python train.py --num_hidden_layers=13 --hidden_size=160 --num_attention_heads=10 --num_key_value_heads=10 --head_dim=32 --intermediate_size=512 --vocab_size=4096 --hidden_act="relu" --norm="layernorm" --norm_place="pre" --norm_eps=1e-05 --positions="rope" --rope_theta=10000.0 --rope_fraction=0.5 --qk_norm=false --attn_scale=0.177 --bias="none" --tie_word_embeddings=false --parallel_block=true --init="normal" --init_std_qkv=0.0363 --init_std_o=0.0257 --init_std_up=0.0363 --init_std_down=0.0 --optimizer="soap_variant" --learning_rate=0.00633 --lr_mult_o=0.812 --lr_mult_up=1.36 --beta1=0.95 --beta2=0.95 --lr_head=0.0066 --warmup_steps=200 --schedule="cos" --final_lr_fraction=0.1 --batch_tokens=32768 --max_seq_len=512 --doc_mask=false --train_tokens=138100000 --max_steps=4215 --dataset="wikipedia_en"
Each number is 50 + 12 x the weight over its row's rms, rounded and kept within 0 to 99. Layers, rows and columns count from 0. The size before them is the row's rms in percent of the matrix's.

# layer 7 MLP up, 512x160, rms 0.266, rows 372-415, columns 0-79
105:41 65 24 23 30 65 53 32 37 37 45 44 34 58 48 37 58 44 53 36 21 41 31 67 51 36 42 59 36 47 55 52 47 49 46 40 54 66 29 34 55 62 62 51 61 66 45 30 60 48 28 41 58 33 49 64 43 47 53 64 57 40 57 40 56 58 47 49 42 49 65 65 34 61 38 57 43 47 54 51
109:47 53 67 45 47 53 36 55 45 44 51 48 30 59 43 52 52 34 25 45 53 32 43 68 54 52 59 55 00 40 45 43 44 53 57 63 47 28 56 49 46 66 50 61 45 49 45 64 22 56 44 42 46 61 37 64 31 42 80 54 32 54 42 57 47 48 38 37 27 50 27 55 61 57 69 58 50 25 49 45
110:32 39 57 21 24 36 52 54 53 66 58 54 41 64 49 52 62 47 56 32 64 32 66 56 45 50 44 47 53 39 61 51 38 51 38 26 33 41 50 71 47 39 32 44 46 44 47 49 49 44 82 38 61 72 40 56 56 49 53 31 39 50 35 58 49 57 17 59 54 55 30 45 48 75 47 41 34 56 54 54
102:29 43 39 54 41 35 45 49 51 53 56 54 57 26 40 49 44 54 63 37 59 53 56 54 31 46 60 31 53 52 65 54 65 33 64 55 52 34 54 63 38 83 47 59 49 55 76 60 52 42 54 31 64 56 46 41 70 37 60 64 61 62 35 33 40 55 41 47 52 57 19 39 46 45 58 51 44 54 50 46
091:54 55 48 51 55 72 75 45 56 62 51 56 51 47 47 65 38 61 78 52 52 28 47 86 51 25 66 31 36 39 44 52 46 45 54 43 60 35 50 49 44 54 53 30 44 53 42 16 45 53 52 39 43 71 83 62 64 46 57 41 44 62 30 44 39 50 68 58 40 60 45 28 27 62 63 75 61 62 60 34
099:35 48 46 67 54 49 30 38 58 82 41 55 61 56 29 51 51 50 47 34 37 48 49 82 51 53 48 46 35 58 47 53 58 38 48 47 29 39 76 66 57 60 43 41 39 45 66 49 61 56 37 43 55 24 44 52 60 43 67 56 45 31 28 34 51 32 31 58 50 45 24 27 58 50 50 56 39 62 61 41
104:49 67 61 30 52 56 27 63 54 50 47 49 71 37 46 57 42 44 49 43 62 60 65 70 44 40 46 41 62 51 41 49 35 31 52 52 59 56 56 35 39 64 51 43 49 54 58 73 50 40 52 72 54 48 40 40 56 51 50 51 43 54 51 60 44 26 19 55 46 53 45 17 55 55 34 45 34 24 64 40
099:38 30 42 55 53 70 44 51 51 54 73 50 42 54 35 61 61 54 48 52 50 49 48 36 52 30 39 62 45 44 43 38 48 51 44 51 61 47 63 64 46 69 37 39 44 64 35 37 53 34 40 74 58 39 44 57 69 57 37 57 50 50 75 54 27 51 38 54 52 31 40 27 44 43 54 56 49 65 53 50
090:46 49 37 48 59 66 14 40 63 52 43 56 72 46 55 37 59 49 57 69 41 49 44 56 61 47 55 47 34 50 60 77 72 54 48 52 52 34 78 32 53 32 54 42 44 41 51 49 35 34 50 57 56 48 53 45 45 43 28 57 62 46 48 71 40 49 51 34 50 49 39 39 49 51 49 66 48 56 58 71
099:43 35 48 27 27 55 38 73 47 48 78 50 48 25 66 69 40 35 37 51 73 58 62 54 46 60 55 80 72 62 32 51 55 68 49 48 35 36 37 50 53 46 35 40 34 49 51 55 47 48 64 47 30 61 54 12 34 64 56 46 33 46 44 36 49 44 30 40 46 44 57 54 38 71 41 55 39 73 71 59
093:61 43 49 44 38 36 44 76 52 61 51 56 55 42 47 60 42 66 47 40 50 52 71 34 50 58 42 55 57 57 70 42 64 47 56 56 63 52 42 51 31 43 94 52 50 35 62 68 59 31 22 48 66 47 33 47 54 70 37 33 45 72 69 40 57 51 50 51 41 35 53 56 41 63 56 55 59 52 61 57
103:41 59 51 60 64 54 41 57 44 42 53 66 50 58 62 49 81 54 68 47 69 40 35 53 65 52 69 43 52 33 62 53 57 39 40 47 52 47 37 41 66 55 49 46 52 35 62 58 56 35 53 44 42 41 41 48 35 62 17 30 43 51 45 45 52 54 60 49 47 48 42 38 55 78 55 32 37 34 47 54
095:52 67 37 49 55 59 52 37 55 40 17 30 48 46 69 54 66 35 62 58 43 69 39 43 33 51 53 62 78 43 41 40 61 36 58 62 39 44 38 64 53 57 74 40 56 47 51 53 51 38 45 51 47 46 48 58 65 73 58 33 32 50 33 57 31 45 60 57 41 69 46 40 45 51 30 39 51 58 46 66
093:51 64 45 62 46 51 53 50 75 48 34 79 45 61 55 57 44 56 50 62 54 45 50 51 50 75 39 39 44 48 24 74 61 48 36 37 43 50 64 44 59 47 40 46 56 50 36 59 43 46 52 42 30 56 66 25 71 76 44 38 58 54 47 67 32 33 56 44 72 42 32 47 41 39 49 45 37 59 44 48
094:59 51 51 55 38 26 50 60 30 56 55 59 42 39 59 52 52 43 65 43 53 53 74 39 58 48 49 65 59 51 54 20 43 58 51 39 61 52 58 64 60 51 63 51 45 30 41 43 53 43 39 55 60 44 54 27 45 25 68 58 52 47 40 45 46 40 26 42 59 62 36 33 41 44 54 66 59 45 61 43
106:49 30 28 43 55 76 47 67 48 65 50 45 60 36 60 59 53 59 58 43 27 33 56 44 66 66 40 68 53 54 45 17 54 39 34 79 44 61 62 58 70 57 51 53 45 65 48 68 50 28 46 26 52 35 54 41 54 25 41 34 54 59 51 46 40 66 22 59 38 28 48 53 58 45 44 56 56 52 56 57
103:63 55 43 45 73 52 47 44 51 46 48 38 55 55 51 50 32 33 49 56 58 79 47 37 57 33 48 52 55 40 51 50 58 54 39 48 28 49 47 58 40 56 49 50 26 65 82 46 47 46 51 54 65 46 56 39 49 37 53 49 42 68 49 26 28 32 42 59 34 57 51 40 37 43 64 70 56 41 43 33
107:63 57 26 62 56 45 36 52 28 30 55 52 22 60 44 54 48 61 43 47 54 26 46 33 58 15 68 51 43 52 61 63 46 52 55 23 57 52 48 45 56 59 77 61 45 41 40 67 54 55 46 10 44 44 38 56 31 41 42 30 52 49 44 60 57 51 41 47 70 49 51 26 39 63 43 50 62 45 41 63
103:44 56 50 45 40 73 56 53 54 46 35 46 44 61 48 62 38 45 66 58 31 53 42 30 66 86 49 48 47 58 34 78 61 70 31 46 69 67 62 43 65 38 45 66 44 31 24 39 42 42 61 42 46 59 29 31 58 57 48 49 51 40 63 48 36 61 70 54 42 53 33 51 27 60 56 52 52 47 41 55
094:62 50 35 46 47 44 46 58 67 57 39 56 42 59 46 34 44 55 67 57 67 43 55 64 35 41 61 56 47 54 44 52 40 33 63 52 56 20 40 47 42 25 64 50 43 33 42 59 40 63 63 29 48 38 43 42 64 57 37 22 50 83 45 69 28 41 60 59 51 60 43 66 44 58 40 51 46 45 54 37
099:33 56 46 50 47 43 41 52 56 38 52 51 59 71 42 41 54 54 77 36 34 47 42 59 58 33 45 62 35 71 53 56 44 49 57 69 44 53 60 45 55 53 48 41 54 36 39 43 51 49 57 30 62 47 45 40 57 65 55 48 32 37 48 41 45 58 49 35 47 57 55 55 44 58 42 67 42 56 52 28
098:42 40 42 62 36 51 72 49 53 49 64 40 38 66 54 38 16 43 78 63 56 33 47 51 48 51 75 35 39 50 56 46 29 44 94 27 51 53 64 40 47 40 54 47 31 61 59 72 38 37 34 55 58 39 54 45 56 54 57 53 59 66 45 54 41 55 66 57 43 77 50 46 55 42 47 73 61 53 45 56
091:39 62 54 35 46 50 62 43 24 36 53 57 50 53 53 31 43 50 68 49 63 56 65 78 41 37 53 30 73 35 41 65 52 51 46 64 44 35 44 50 94 54 59 60 63 54 60 41 25 39 47 61 45 61 47 49 64 43 53 49 50 34 67 33 48 53 35 62 40 63 33 32 41 53 54 59 42 59 63 58
105:41 47 48 46 55 75 51 63 66 51 51 60 82 50 34 28 40 61 56 47 51 57 45 61 47 30 49 61 43 43 53 44 58 42 29 56 46 44 37 49 49 47 49 52 30 50 54 53 62 40 44 49 45 60 50 40 38 30 37 51 28 47 55 56 25 41 61 43 58 47 45 37 38 48 60 48 52 56 51 24
109:43 52 49 31 56 47 50 45 28 43 64 39 52 46 47 55 09 48 47 46 66 53 41 53 45 46 50 35 46 42 64 39 49 37 57 78 55 50 23 65 46 53 56 55 40 48 43 79 60 60 68 41 58 45 45 64 37 54 77 54 57 48 50 45 49 37 57 31 62 59 33 37 36 49 42 54 72 61 22 56
104:39 52 48 52 46 79 63 56 55 45 61 51 44 43 52 53 27 63 62 44 45 36 46 52 57 63 43 35 42 36 51 26 53 54 51 27 29 23 44 56 52 50 43 41 34 46 41 59 72 53 45 48 70 50 53 54 45 31 45 70 53 39 39 55 44 37 22 61 58 44 34 56 41 34 47 52 42 42 36 47
114:75 47 31 46 55 33 49 67 50 35 46 40 41 52 47 30 45 44 41 70 27 38 50 38 33 24 53 46 51 35 45 55 34 52 69 52 59 40 36 39 51 56 53 58 24 54 57 61 56 38 43 61 60 65 38 53 46 43 57 45 33 37 56 42 36 64 43 66 36 56 43 61 70 65 45 58 76 32 50 70
106:29 44 64 68 39 49 54 70 49 26 65 67 47 49 34 40 51 40 51 51 27 61 35 54 53 46 67 52 64 41 50 44 52 59 24 47 56 28 38 58 64 52 61 51 37 37 48 57 54 47 37 68 65 49 40 72 33 44 29 54 46 51 30 37 52 44 50 50 78 58 25 61 38 53 53 50 51 21 60 58
108:40 38 42 62 45 49 45 50 56 41 65 53 53 23 55 44 71 34 39 60 38 49 15 50 58 56 54 54 65 47 40 46 60 66 38 31 49 48 59 56 66 42 26 48 40 53 67 43 35 49 74 76 60 33 59 61 50 48 42 55 57 35 46 42 37 32 36 79 55 54 28 29 51 55 46 49 53 51 40 72
093:54 47 34 75 34 65 31 58 57 68 69 74 46 31 44 36 48 41 60 46 47 60 23 66 55 50 19 58 56 52 64 74 42 55 59 59 44 54 53 40 59 44 57 49 41 29 64 49 64 43 48 44 61 55 38 39 52 37 60 53 65 46 59 48 71 55 36 42 60 19 56 47 50 56 43 58 69 60 37 61
109:45 52 58 49 55 74 35 68 28 27 29 50 53 36 42 41 46 64 58 45 81 36 63 60 52 27 58 49 47 57 60 38 38 46 33 56 34 73 35 70 49 65 33 33 45 39 54 81 63 44 58 40 48 52 45 35 59 44 49 43 65 51 39 24 52 55 60 47 25 49 43 39 42 53 51 53 50 41 56 50
105:61 38 49 46 39 49 60 66 71 30 34 45 42 31 58 24 50 43 61 42 44 53 56 65 49 32 62 57 49 55 45 52 61 52 46 53 46 34 46 36 45 50 67 53 44 73 65 47 39 58 62 40 55 32 56 64 75 38 39 67 23 53 39 20 44 58 58 38 33 55 64 43 48 57 46 31 52 43 63 36
091:57 24 30 58 72 57 40 85 50 65 42 66 40 71 42 63 59 39 37 54 62 53 50 61 70 40 57 43 50 49 50 69 54 42 41 29 48 58 45 54 48 42 71 73 48 55 63 47 60 67 45 65 39 58 47 44 31 40 53 88 47 47 67 42 36 43 53 47 36 36 28 54 48 77 47 49 55 62 55 35
102:76 48 36 48 42 37 66 62 65 73 53 67 55 64 51 47 59 40 71 69 71 49 41 27 64 53 36 41 43 52 78 48 41 40 44 43 38 49 57 65 68 41 47 53 38 57 51 42 44 47 41 51 71 46 44 53 53 64 60 62 37 61 74 38 53 55 55 50 52 45 48 58 49 65 39 59 57 48 65 57
099:47 65 48 36 40 70 49 43 41 45 68 58 45 61 42 62 61 27 28 28 14 64 62 53 38 40 59 45 41 56 33 50 58 57 60 63 44 67 46 51 48 49 28 60 57 48 41 53 44 73 62 42 61 52 48 61 58 42 51 52 62 40 42 52 27 31 41 63 35 73 57 43 52 59 61 55 38 34 37 53
105:39 58 44 25 63 35 54 60 43 77 38 25 62 69 37 62 61 43 43 48 32 44 53 47 52 47 23 53 63 46 48 41 49 57 60 47 47 40 40 53 76 51 60 52 54 56 45 65 30 39 42 56 55 45 52 13 44 59 46 59 63 61 36 35 45 37 50 55 61 61 46 46 28 33 57 47 37 32 42 27
101:39 32 49 55 31 34 52 54 60 56 64 70 55 47 44 54 56 39 42 44 36 47 23 42 60 56 62 71 54 51 23 74 42 48 30 33 43 54 61 55 43 65 68 60 50 58 54 38 35 35 61 57 62 45 37 37 58 62 67 67 60 70 47 54 45 48 48 58 48 47 34 44 69 54 49 51 44 64 52 39
090:60 44 51 53 50 53 50 40 49 56 26 37 52 40 34 53 57 56 55 58 50 54 48 54 30 51 62 54 28 45 68 54 47 44 82 38 52 71 59 49 83 61 40 57 64 58 51 59 45 43 44 40 69 43 56 57 55 68 55 74 39 50 45 52 53 54 47 41 42 46 50 61 73 35 71 56 49 53 50 59
103:42 68 65 50 57 59 37 50 46 43 42 65 74 39 58 34 78 57 39 58 37 44 65 60 57 54 71 52 45 61 30 55 49 70 52 36 57 39 46 52 54 60 53 49 50 36 27 68 73 55 59 54 52 32 58 47 62 50 56 59 40 45 60 52 52 40 42 60 63 31 51 43 41 64 32 45 52 55 54 59
093:40 54 76 67 35 71 49 29 51 63 52 37 15 43 40 26 41 34 35 73 44 51 29 22 40 60 28 51 47 80 55 64 44 46 42 46 47 26 48 56 52 46 38 28 52 49 57 36 50 52 60 47 61 48 51 33 62 44 60 40 39 35 57 56 51 55 68 41 49 48 48 29 48 32 55 67 81 48 37 63
102:62 30 43 63 58 67 34 48 52 54 49 39 63 33 54 44 46 52 55 34 46 34 62 34 47 63 29 84 61 58 52 69 41 50 64 62 35 58 57 52 58 53 69 51 34 48 54 31 46 39 35 31 55 47 44 48 47 56 47 47 41 58 45 52 57 45 31 48 49 58 52 39 52 61 51 55 61 47 47 46
099:41 52 47 42 38 32 66 52 51 40 48 34 58 58 46 56 44 44 72 55 36 41 61 45 41 34 45 38 69 40 55 68 62 48 43 56 78 44 42 67 70 35 48 49 28 37 43 73 33 48 47 53 49 55 40 43 30 35 38 50 47 57 84 61 25 54 40 53 64 57 32 83 31 37 33 44 54 43 64 54
102:63 52 52 46 51 53 41 46 31 47 45 29 62 26 47 29 47 46 43 53 65 52 65 33 42 62 35 45 47 49 43 52 50 67 50 44 43 49 42 53 67 50 44 51 31 45 59 61 64 74 44 32 62 37 62 43 32 53 61 58 43 56 45 57 41 47 36 51 44 52 27 37 56 70 61 59 60 29 40 38
095:48 62 75 49 42 33 14 40 35 62 55 48 53 41 54 54 51 61 53 42 72 40 32 31 45 29 64 30 58 44 48 48 20 68 55 39 49 47 59 61 58 41 28 56 42 55 41 59 65 88 60 46 49 75 43 48 48 47 71 53 42 60 60 32 46 52 39 46 44 42 40 47 59 41 67 40 56 30 21 36
# layer 7 MLP down (transposed), 512x160, rms 0.212, rows 372-415, columns 0-79
109:39 57 40 40 37 52 62 43 65 47 61 62 58 63 69 49 39 41 46 56 64 35 55 54 59 58 37 64 40 28 69 66 50 46 31 54 61 29 24 68 27 29 39 53 75 38 42 44 54 39 35 51 47 51 65 44 30 44 50 56 58 55 46 74 45 55 37 35 52 43 39 55 41 68 55 54 52 46 55 53
110:51 63 52 55 49 70 44 50 55 19 63 53 38 49 47 49 43 56 54 64 62 58 43 50 42 59 26 40 47 37 74 59 32 65 57 49 66 46 65 35 40 35 57 41 33 52 27 49 43 61 55 42 40 48 29 61 49 39 62 47 48 42 45 40 22 67 70 43 47 71 26 24 50 52 54 68 44 38 35 69
098:60 61 41 47 52 83 71 63 63 54 19 55 53 34 57 46 58 22 45 47 67 59 60 49 47 51 42 60 45 27 63 26 46 28 61 64 57 52 57 62 38 21 41 48 55 37 55 49 38 51 31 50 34 52 52 25 51 58 51 57 70 53 46 51 43 52 23 38 45 41 53 67 48 48 58 55 54 57 55 49
094:35 61 62 48 60 56 42 55 54 63 60 59 75 40 53 45 37 65 62 46 47 30 54 45 52 61 55 63 43 56 44 34 47 62 60 40 62 42 42 52 50 64 45 46 82 50 37 50 59 58 30 43 42 44 58 49 40 66 62 42 35 38 46 32 86 48 45 53 70 49 70 52 49 33 47 67 40 55 60 37
092:56 58 55 36 48 39 48 50 65 53 50 54 16 69 42 58 58 40 43 50 24 69 57 26 46 49 40 60 34 64 58 27 60 41 66 30 53 61 56 61 40 42 15 57 47 57 47 45 60 59 51 62 39 61 26 39 48 55 60 57 52 50 62 58 37 38 56 64 59 50 42 52 52 62 34 52 59 43 54 55
097:49 42 42 76 62 22 30 41 50 66 37 61 49 61 30 49 38 52 62 45 22 62 48 48 55 55 42 42 45 49 16 66 36 51 67 52 42 46 51 43 48 54 41 60 72 55 69 56 50 43 51 47 50 31 38 62 27 44 66 60 48 46 50 58 41 28 48 57 57 52 38 50 61 43 58 41 49 54 46 32
111:55 71 59 48 30 28 46 48 46 72 30 59 38 78 52 48 72 43 53 73 60 37 64 61 40 31 44 41 48 45 31 30 49 45 45 46 54 54 56 55 50 40 37 50 39 51 43 38 41 58 46 90 42 41 55 59 58 39 41 39 30 44 70 40 69 59 52 52 70 36 60 43 72 53 42 40 64 37 70 51
105:23 79 42 50 46 57 69 78 62 57 56 62 58 49 86 24 45 44 54 45 48 33 59 41 67 53 46 49 78 47 45 66 46 52 69 60 52 40 44 45 55 68 64 41 92 53 50 64 44 48 39 46 61 53 52 64 43 55 52 62 65 27 39 40 32 54 55 43 39 61 61 69 55 58 47 53 59 43 55 37
095:61 63 41 09 45 54 38 32 40 54 46 60 44 53 50 51 46 42 60 51 32 45 51 48 52 55 55 21 53 54 56 60 42 46 54 53 39 38 40 23 57 62 49 60 41 36 42 49 32 56 65 59 57 55 35 57 44 25 35 45 70 63 55 39 34 53 35 33 48 44 58 64 51 65 58 35 62 21 62 63
106:47 60 60 51 53 35 34 25 67 41 47 63 56 61 50 57 55 74 55 58 36 33 49 40 48 53 45 56 43 49 77 15 37 40 54 70 50 44 62 65 58 54 47 36 54 51 44 37 52 31 26 58 52 41 41 60 58 63 42 60 57 56 49 35 58 61 86 47 60 46 54 46 43 55 42 61 40 51 65 65
094:49 62 53 74 66 65 51 11 55 61 61 40 47 52 57 58 20 53 83 49 38 53 34 58 57 43 26 55 46 50 73 44 60 45 43 54 66 43 55 39 36 74 58 54 49 44 54 46 48 48 46 53 44 14 45 52 57 39 53 44 49 54 54 63 56 47 39 40 54 66 33 42 20 17 65 30 66 50 47 39
102:39 47 46 47 62 38 36 58 50 64 27 51 51 51 36 37 56 31 49 40 42 75 49 62 36 50 52 52 53 52 38 48 53 53 65 60 54 48 61 42 49 60 59 36 51 48 68 52 54 45 51 67 52 61 31 30 59 50 15 44 53 30 63 59 50 69 38 43 68 57 66 73 75 42 35 35 44 40 56 24
106:52 34 53 46 54 53 53 40 69 60 37 59 48 51 27 56 45 54 32 61 66 29 49 28 56 29 52 46 52 30 51 25 45 43 44 57 41 47 55 63 21 54 47 18 49 60 57 53 46 63 50 36 48 45 57 54 21 48 59 40 53 44 59 60 52 29 52 49 60 55 51 56 49 34 45 55 52 57 55 54
092:45 40 52 47 56 50 62 47 68 49 32 51 60 34 27 49 72 55 80 40 68 41 67 50 60 60 46 41 42 41 54 74 65 71 47 41 21 57 60 38 59 61 49 52 44 62 68 46 65 65 53 54 54 73 60 53 38 50 33 63 49 55 69 45 69 43 47 61 32 44 35 64 51 33 51 44 55 43 37 47
091:48 20 57 41 49 41 65 74 56 40 73 26 57 56 21 64 52 47 57 43 65 58 48 56 82 40 65 44 46 61 55 42 64 51 39 66 54 46 42 53 38 64 76 49 54 42 56 56 52 49 65 57 51 66 40 40 56 52 81 54 64 45 46 58 55 51 34 26 72 54 51 59 57 51 48 53 32 64 37 36
098:40 44 48 36 38 42 59 48 13 53 62 42 66 54 39 48 43 50 34 45 72 71 53 64 32 44 69 48 35 60 62 65 40 40 52 56 43 55 51 31 46 75 63 54 56 42 53 46 35 44 45 53 43 50 62 50 48 58 60 43 51 27 42 36 36 54 42 41 23 43 57 35 69 37 45 62 52 57 53 46
092:45 32 43 56 49 40 37 56 66 51 43 34 51 41 30 41 57 68 59 80 71 60 50 61 64 52 50 68 47 36 43 63 53 43 52 66 37 55 44 42 54 55 45 51 24 58 64 51 41 45 53 60 28 58 40 36 45 56 36 45 27 60 43 44 47 40 41 25 51 46 54 27 47 64 63 24 57 55 39 38
105:25 53 61 68 55 51 52 48 63 60 40 64 43 47 49 45 59 55 72 63 51 46 70 54 59 48 80 54 51 41 53 40 34 44 44 54 53 56 28 61 38 58 46 65 70 51 60 27 38 46 41 61 63 53 39 69 38 52 56 42 51 59 41 64 50 37 32 41 57 64 62 75 30 44 61 56 67 60 48 47
097:63 43 57 53 31 31 45 57 45 39 46 53 78 52 61 59 28 58 51 44 36 53 59 31 57 54 36 48 60 63 38 79 43 57 55 44 70 50 72 52 48 50 54 52 49 48 39 28 47 44 45 65 34 40 50 26 23 51 55 58 52 49 50 40 47 77 40 61 52 48 42 40 31 50 30 37 61 34 67 62
084:56 30 86 34 39 32 32 49 58 61 45 55 40 47 35 34 54 62 66 47 47 58 56 61 39 47 37 55 44 16 72 38 47 46 60 57 63 50 62 37 55 44 31 65 34 60 36 69 53 69 52 42 39 57 22 41 45 37 34 41 53 43 63 45 61 64 51 40 46 46 44 59 53 48 42 36 61 26 55 24
101:60 49 28 58 77 69 44 50 76 52 48 70 56 66 49 45 49 48 61 50 47 31 38 56 41 42 53 32 64 48 64 78 58 46 61 37 36 35 63 43 41 60 57 54 71 53 56 57 50 51 71 44 58 42 40 47 43 60 46 45 81 56 59 49 38 38 50 40 41 57 40 75 68 47 54 53 43 56 39 54
097:44 54 10 39 62 57 48 43 48 57 48 52 69 43 64 72 31 43 45 52 55 55 45 49 47 59 50 41 62 55 64 37 77 45 58 52 35 61 62 40 50 54 47 39 38 40 31 50 47 36 27 32 58 42 41 49 70 55 44 48 46 39 32 60 63 55 33 46 52 58 57 67 66 52 47 72 51 53 57 35
091:57 48 66 55 66 44 47 47 34 48 41 37 39 49 44 43 72 66 69 35 57 59 38 58 46 44 48 56 38 61 54 54 81 76 52 73 48 63 53 43 46 62 59 79 48 45 53 44 58 41 23 54 52 37 60 49 58 51 60 47 54 36 62 27 52 37 56 55 44 60 54 75 41 51 43 58 52 41 50 40
105:59 37 59 57 34 29 15 70 69 32 36 44 45 38 60 57 57 40 56 47 46 60 47 36 57 32 49 55 44 53 48 29 40 49 59 44 20 46 55 62 58 54 36 48 53 46 47 63 40 57 69 32 62 66 37 47 53 58 55 53 39 59 35 57 46 27 28 52 53 28 71 45 55 68 36 52 63 60 51 45
108:38 42 45 41 38 50 45 38 62 40 54 55 32 56 47 48 39 46 52 55 69 68 48 45 37 65 41 60 42 71 41 44 43 78 47 25 52 52 55 67 27 56 51 74 40 34 68 31 59 36 38 36 32 26 57 47 56 53 56 33 54 56 47 40 74 53 26 55 57 50 35 45 60 56 39 49 72 54 41 62
095:55 53 54 59 35 48 76 52 63 41 44 44 53 56 51 61 60 54 48 57 48 42 40 58 65 55 43 55 43 45 67 41 28 45 54 38 72 52 51 30 61 16 43 61 44 54 51 41 34 64 46 59 56 52 48 33 54 45 33 77 43 44 63 49 63 44 58 59 50 41 34 73 57 28 44 51 61 15 53 54
107:50 76 38 32 45 38 53 39 35 38 59 48 27 38 48 35 46 69 51 50 34 58 41 49 67 49 67 54 45 45 52 58 49 28 37 56 55 63 69 48 41 33 61 46 63 38 64 53 57 46 40 73 61 61 57 55 49 52 72 34 35 51 30 39 41 61 34 67 50 44 36 45 52 61 37 58 52 65 25 49
105:37 75 57 51 44 49 65 53 48 64 56 55 55 59 45 38 43 62 62 41 37 53 52 45 67 47 39 46 62 56 46 44 31 37 40 43 38 60 18 44 38 53 31 53 55 81 46 55 55 15 54 45 65 57 32 51 39 48 54 32 45 36 55 35 46 70 72 73 74 53 56 49 30 60 56 47 51 54 32 49
104:63 52 35 67 63 48 59 46 38 48 43 45 48 59 69 43 31 52 55 44 55 44 52 47 41 37 56 52 56 45 66 43 42 72 40 60 56 52 57 45 58 71 52 47 44 48 64 65 38 46 51 28 70 47 68 13 42 61 47 44 36 33 59 43 18 55 54 46 42 33 43 59 65 33 35 54 65 48 40 61
098:31 57 62 60 67 38 45 51 72 62 49 60 48 69 55 54 66 36 62 44 79 60 40 53 52 55 56 57 52 51 46 24 46 60 51 57 57 54 62 38 64 68 56 44 54 43 37 41 40 72 44 56 55 67 63 61 55 38 64 67 37 58 59 79 50 39 48 46 52 36 60 31 65 52 70 53 49 70 49 56
100:56 33 60 48 64 45 49 55 59 43 58 55 39 49 50 80 45 69 43 72 57 46 64 44 44 41 63 62 55 43 62 48 49 45 42 53 39 45 50 62 63 30 60 48 39 56 59 62 63 53 43 51 55 56 82 48 34 38 51 39 62 62 57 54 53 48 43 67 37 60 42 50 56 37 57 24 65 58 30 51
094:51 58 45 48 62 55 39 26 54 49 38 58 36 40 63 44 29 48 61 44 55 56 54 41 63 64 48 58 56 61 57 49 56 50 59 55 62 54 39 45 54 41 41 61 46 49 38 54 51 62 33 42 64 48 68 44 36 60 51 50 76 50 50 65 75 66 53 52 42 50 43 46 58 43 66 50 27 73 46 39
094:41 69 38 41 22 32 62 51 71 40 47 55 62 60 52 38 47 54 51 38 41 57 41 21 53 44 65 52 66 36 49 43 56 13 46 64 80 50 52 49 51 43 70 74 53 58 60 37 46 39 48 41 64 65 56 48 54 51 56 69 55 60 52 66 43 55 42 39 50 61 42 49 62 54 39 48 68 45 51 62
100:13 38 48 59 53 43 35 70 71 55 42 46 57 26 39 55 49 47 20 39 52 72 66 52 51 60 37 33 43 46 56 46 37 33 45 43 46 60 24 74 75 57 38 58 42 58 68 61 61 34 71 42 49 56 52 39 44 58 36 71 48 52 44 48 48 50 51 29 60 54 56 45 45 47 52 46 24 31 49 63
102:39 64 71 39 23 50 45 37 61 50 49 52 54 55 50 61 58 61 49 47 44 54 30 73 49 24 50 52 25 52 49 66 53 68 37 70 50 59 29 43 57 12 39 51 62 49 45 59 34 50 42 49 49 52 42 56 73 64 32 39 66 50 38 47 36 45 41 58 78 60 52 47 55 71 45 47 38 46 61 57
105:51 32 54 54 66 51 52 62 42 42 31 35 31 32 38 54 63 47 43 45 49 48 22 39 48 57 41 51 59 43 50 41 54 30 32 35 71 72 35 49 54 66 64 57 60 55 36 65 67 47 59 50 52 38 56 59 58 44 30 24 66 56 60 60 59 63 51 36 46 60 46 59 43 43 54 49 47 21 29 46
110:46 69 64 60 52 55 42 51 47 45 58 41 46 61 52 71 53 39 51 62 47 43 30 53 39 47 36 66 32 52 50 56 59 47 31 40 67 61 44 39 45 43 45 40 52 54 32 59 57 54 65 29 62 38 80 57 41 54 72 54 59 45 50 44 43 79 71 45 32 62 69 66 65 55 65 46 28 30 33 79
099:32 32 36 53 43 44 46 54 49 35 43 76 51 38 60 67 30 64 70 46 50 64 58 50 51 57 56 56 50 46 54 44 23 39 43 71 42 61 32 27 64 30 55 67 59 60 53 39 41 46 56 54 46 49 48 36 68 78 45 43 42 62 48 60 51 70 38 37 53 42 45 41 61 48 39 37 48 42 65 39
115:71 38 39 46 51 49 33 49 45 27 46 36 48 60 61 54 54 68 34 75 66 54 50 54 43 28 41 56 52 36 35 33 46 56 46 48 53 60 48 37 37 66 45 48 68 40 33 38 47 40 55 30 62 34 44 45 23 60 38 47 41 53 61 38 68 57 40 58 38 45 57 67 47 43 10 51 58 55 57 50
090:31 38 72 57 44 47 55 57 58 58 64 62 52 52 29 42 42 41 69 46 60 47 68 42 59 52 76 30 55 50 60 49 46 56 51 39 29 44 38 48 71 48 48 36 45 43 34 62 50 62 37 42 68 40 45 68 55 47 49 50 57 46 62 44 42 29 54 46 44 72 51 32 46 58 56 67 36 30 47 59
101:56 41 53 53 43 16 58 76 58 29 35 43 42 51 51 48 45 58 69 50 42 55 67 33 63 44 56 21 55 48 44 52 37 46 30 51 47 26 30 47 38 51 61 49 90 40 71 27 52 61 63 61 52 57 31 59 47 17 67 40 58 62 58 36 28 47 62 35 61 48 37 56 67 42 40 41 61 38 50 58
095:42 43 31 27 50 53 43 61 59 51 53 45 43 51 45 36 53 48 48 43 37 51 51 43 63 39 73 43 34 51 39 50 58 52 30 21 48 49 58 56 49 42 61 48 35 51 63 56 55 32 68 62 35 66 38 29 64 32 40 54 67 41 42 34 64 59 68 66 32 74 39 55 30 46 30 53 47 71 27 37
099:63 53 43 43 51 44 67 44 44 36 48 71 43 70 50 73 45 73 55 47 52 42 56 23 54 45 51 42 53 43 68 60 42 25 38 57 38 39 67 43 45 22 67 53 46 60 99 41 45 39 53 59 59 62 43 36 39 45 36 40 33 53 55 43 55 32 42 62 48 46 27 71 33 62 41 39 52 36 65 48
098:64 58 36 41 51 36 36 16 51 56 42 58 44 64 57 52 50 46 39 52 29 50 49 56 45 31 55 41 60 44 51 40 44 20 44 40 75 71 48 40 55 42 46 38 55 51 61 67 60 51 51 54 61 64 51 71 42 23 71 40 59 43 52 53 61 56 36 46 68 64 46 19 51 45 46 47 17 66 69 55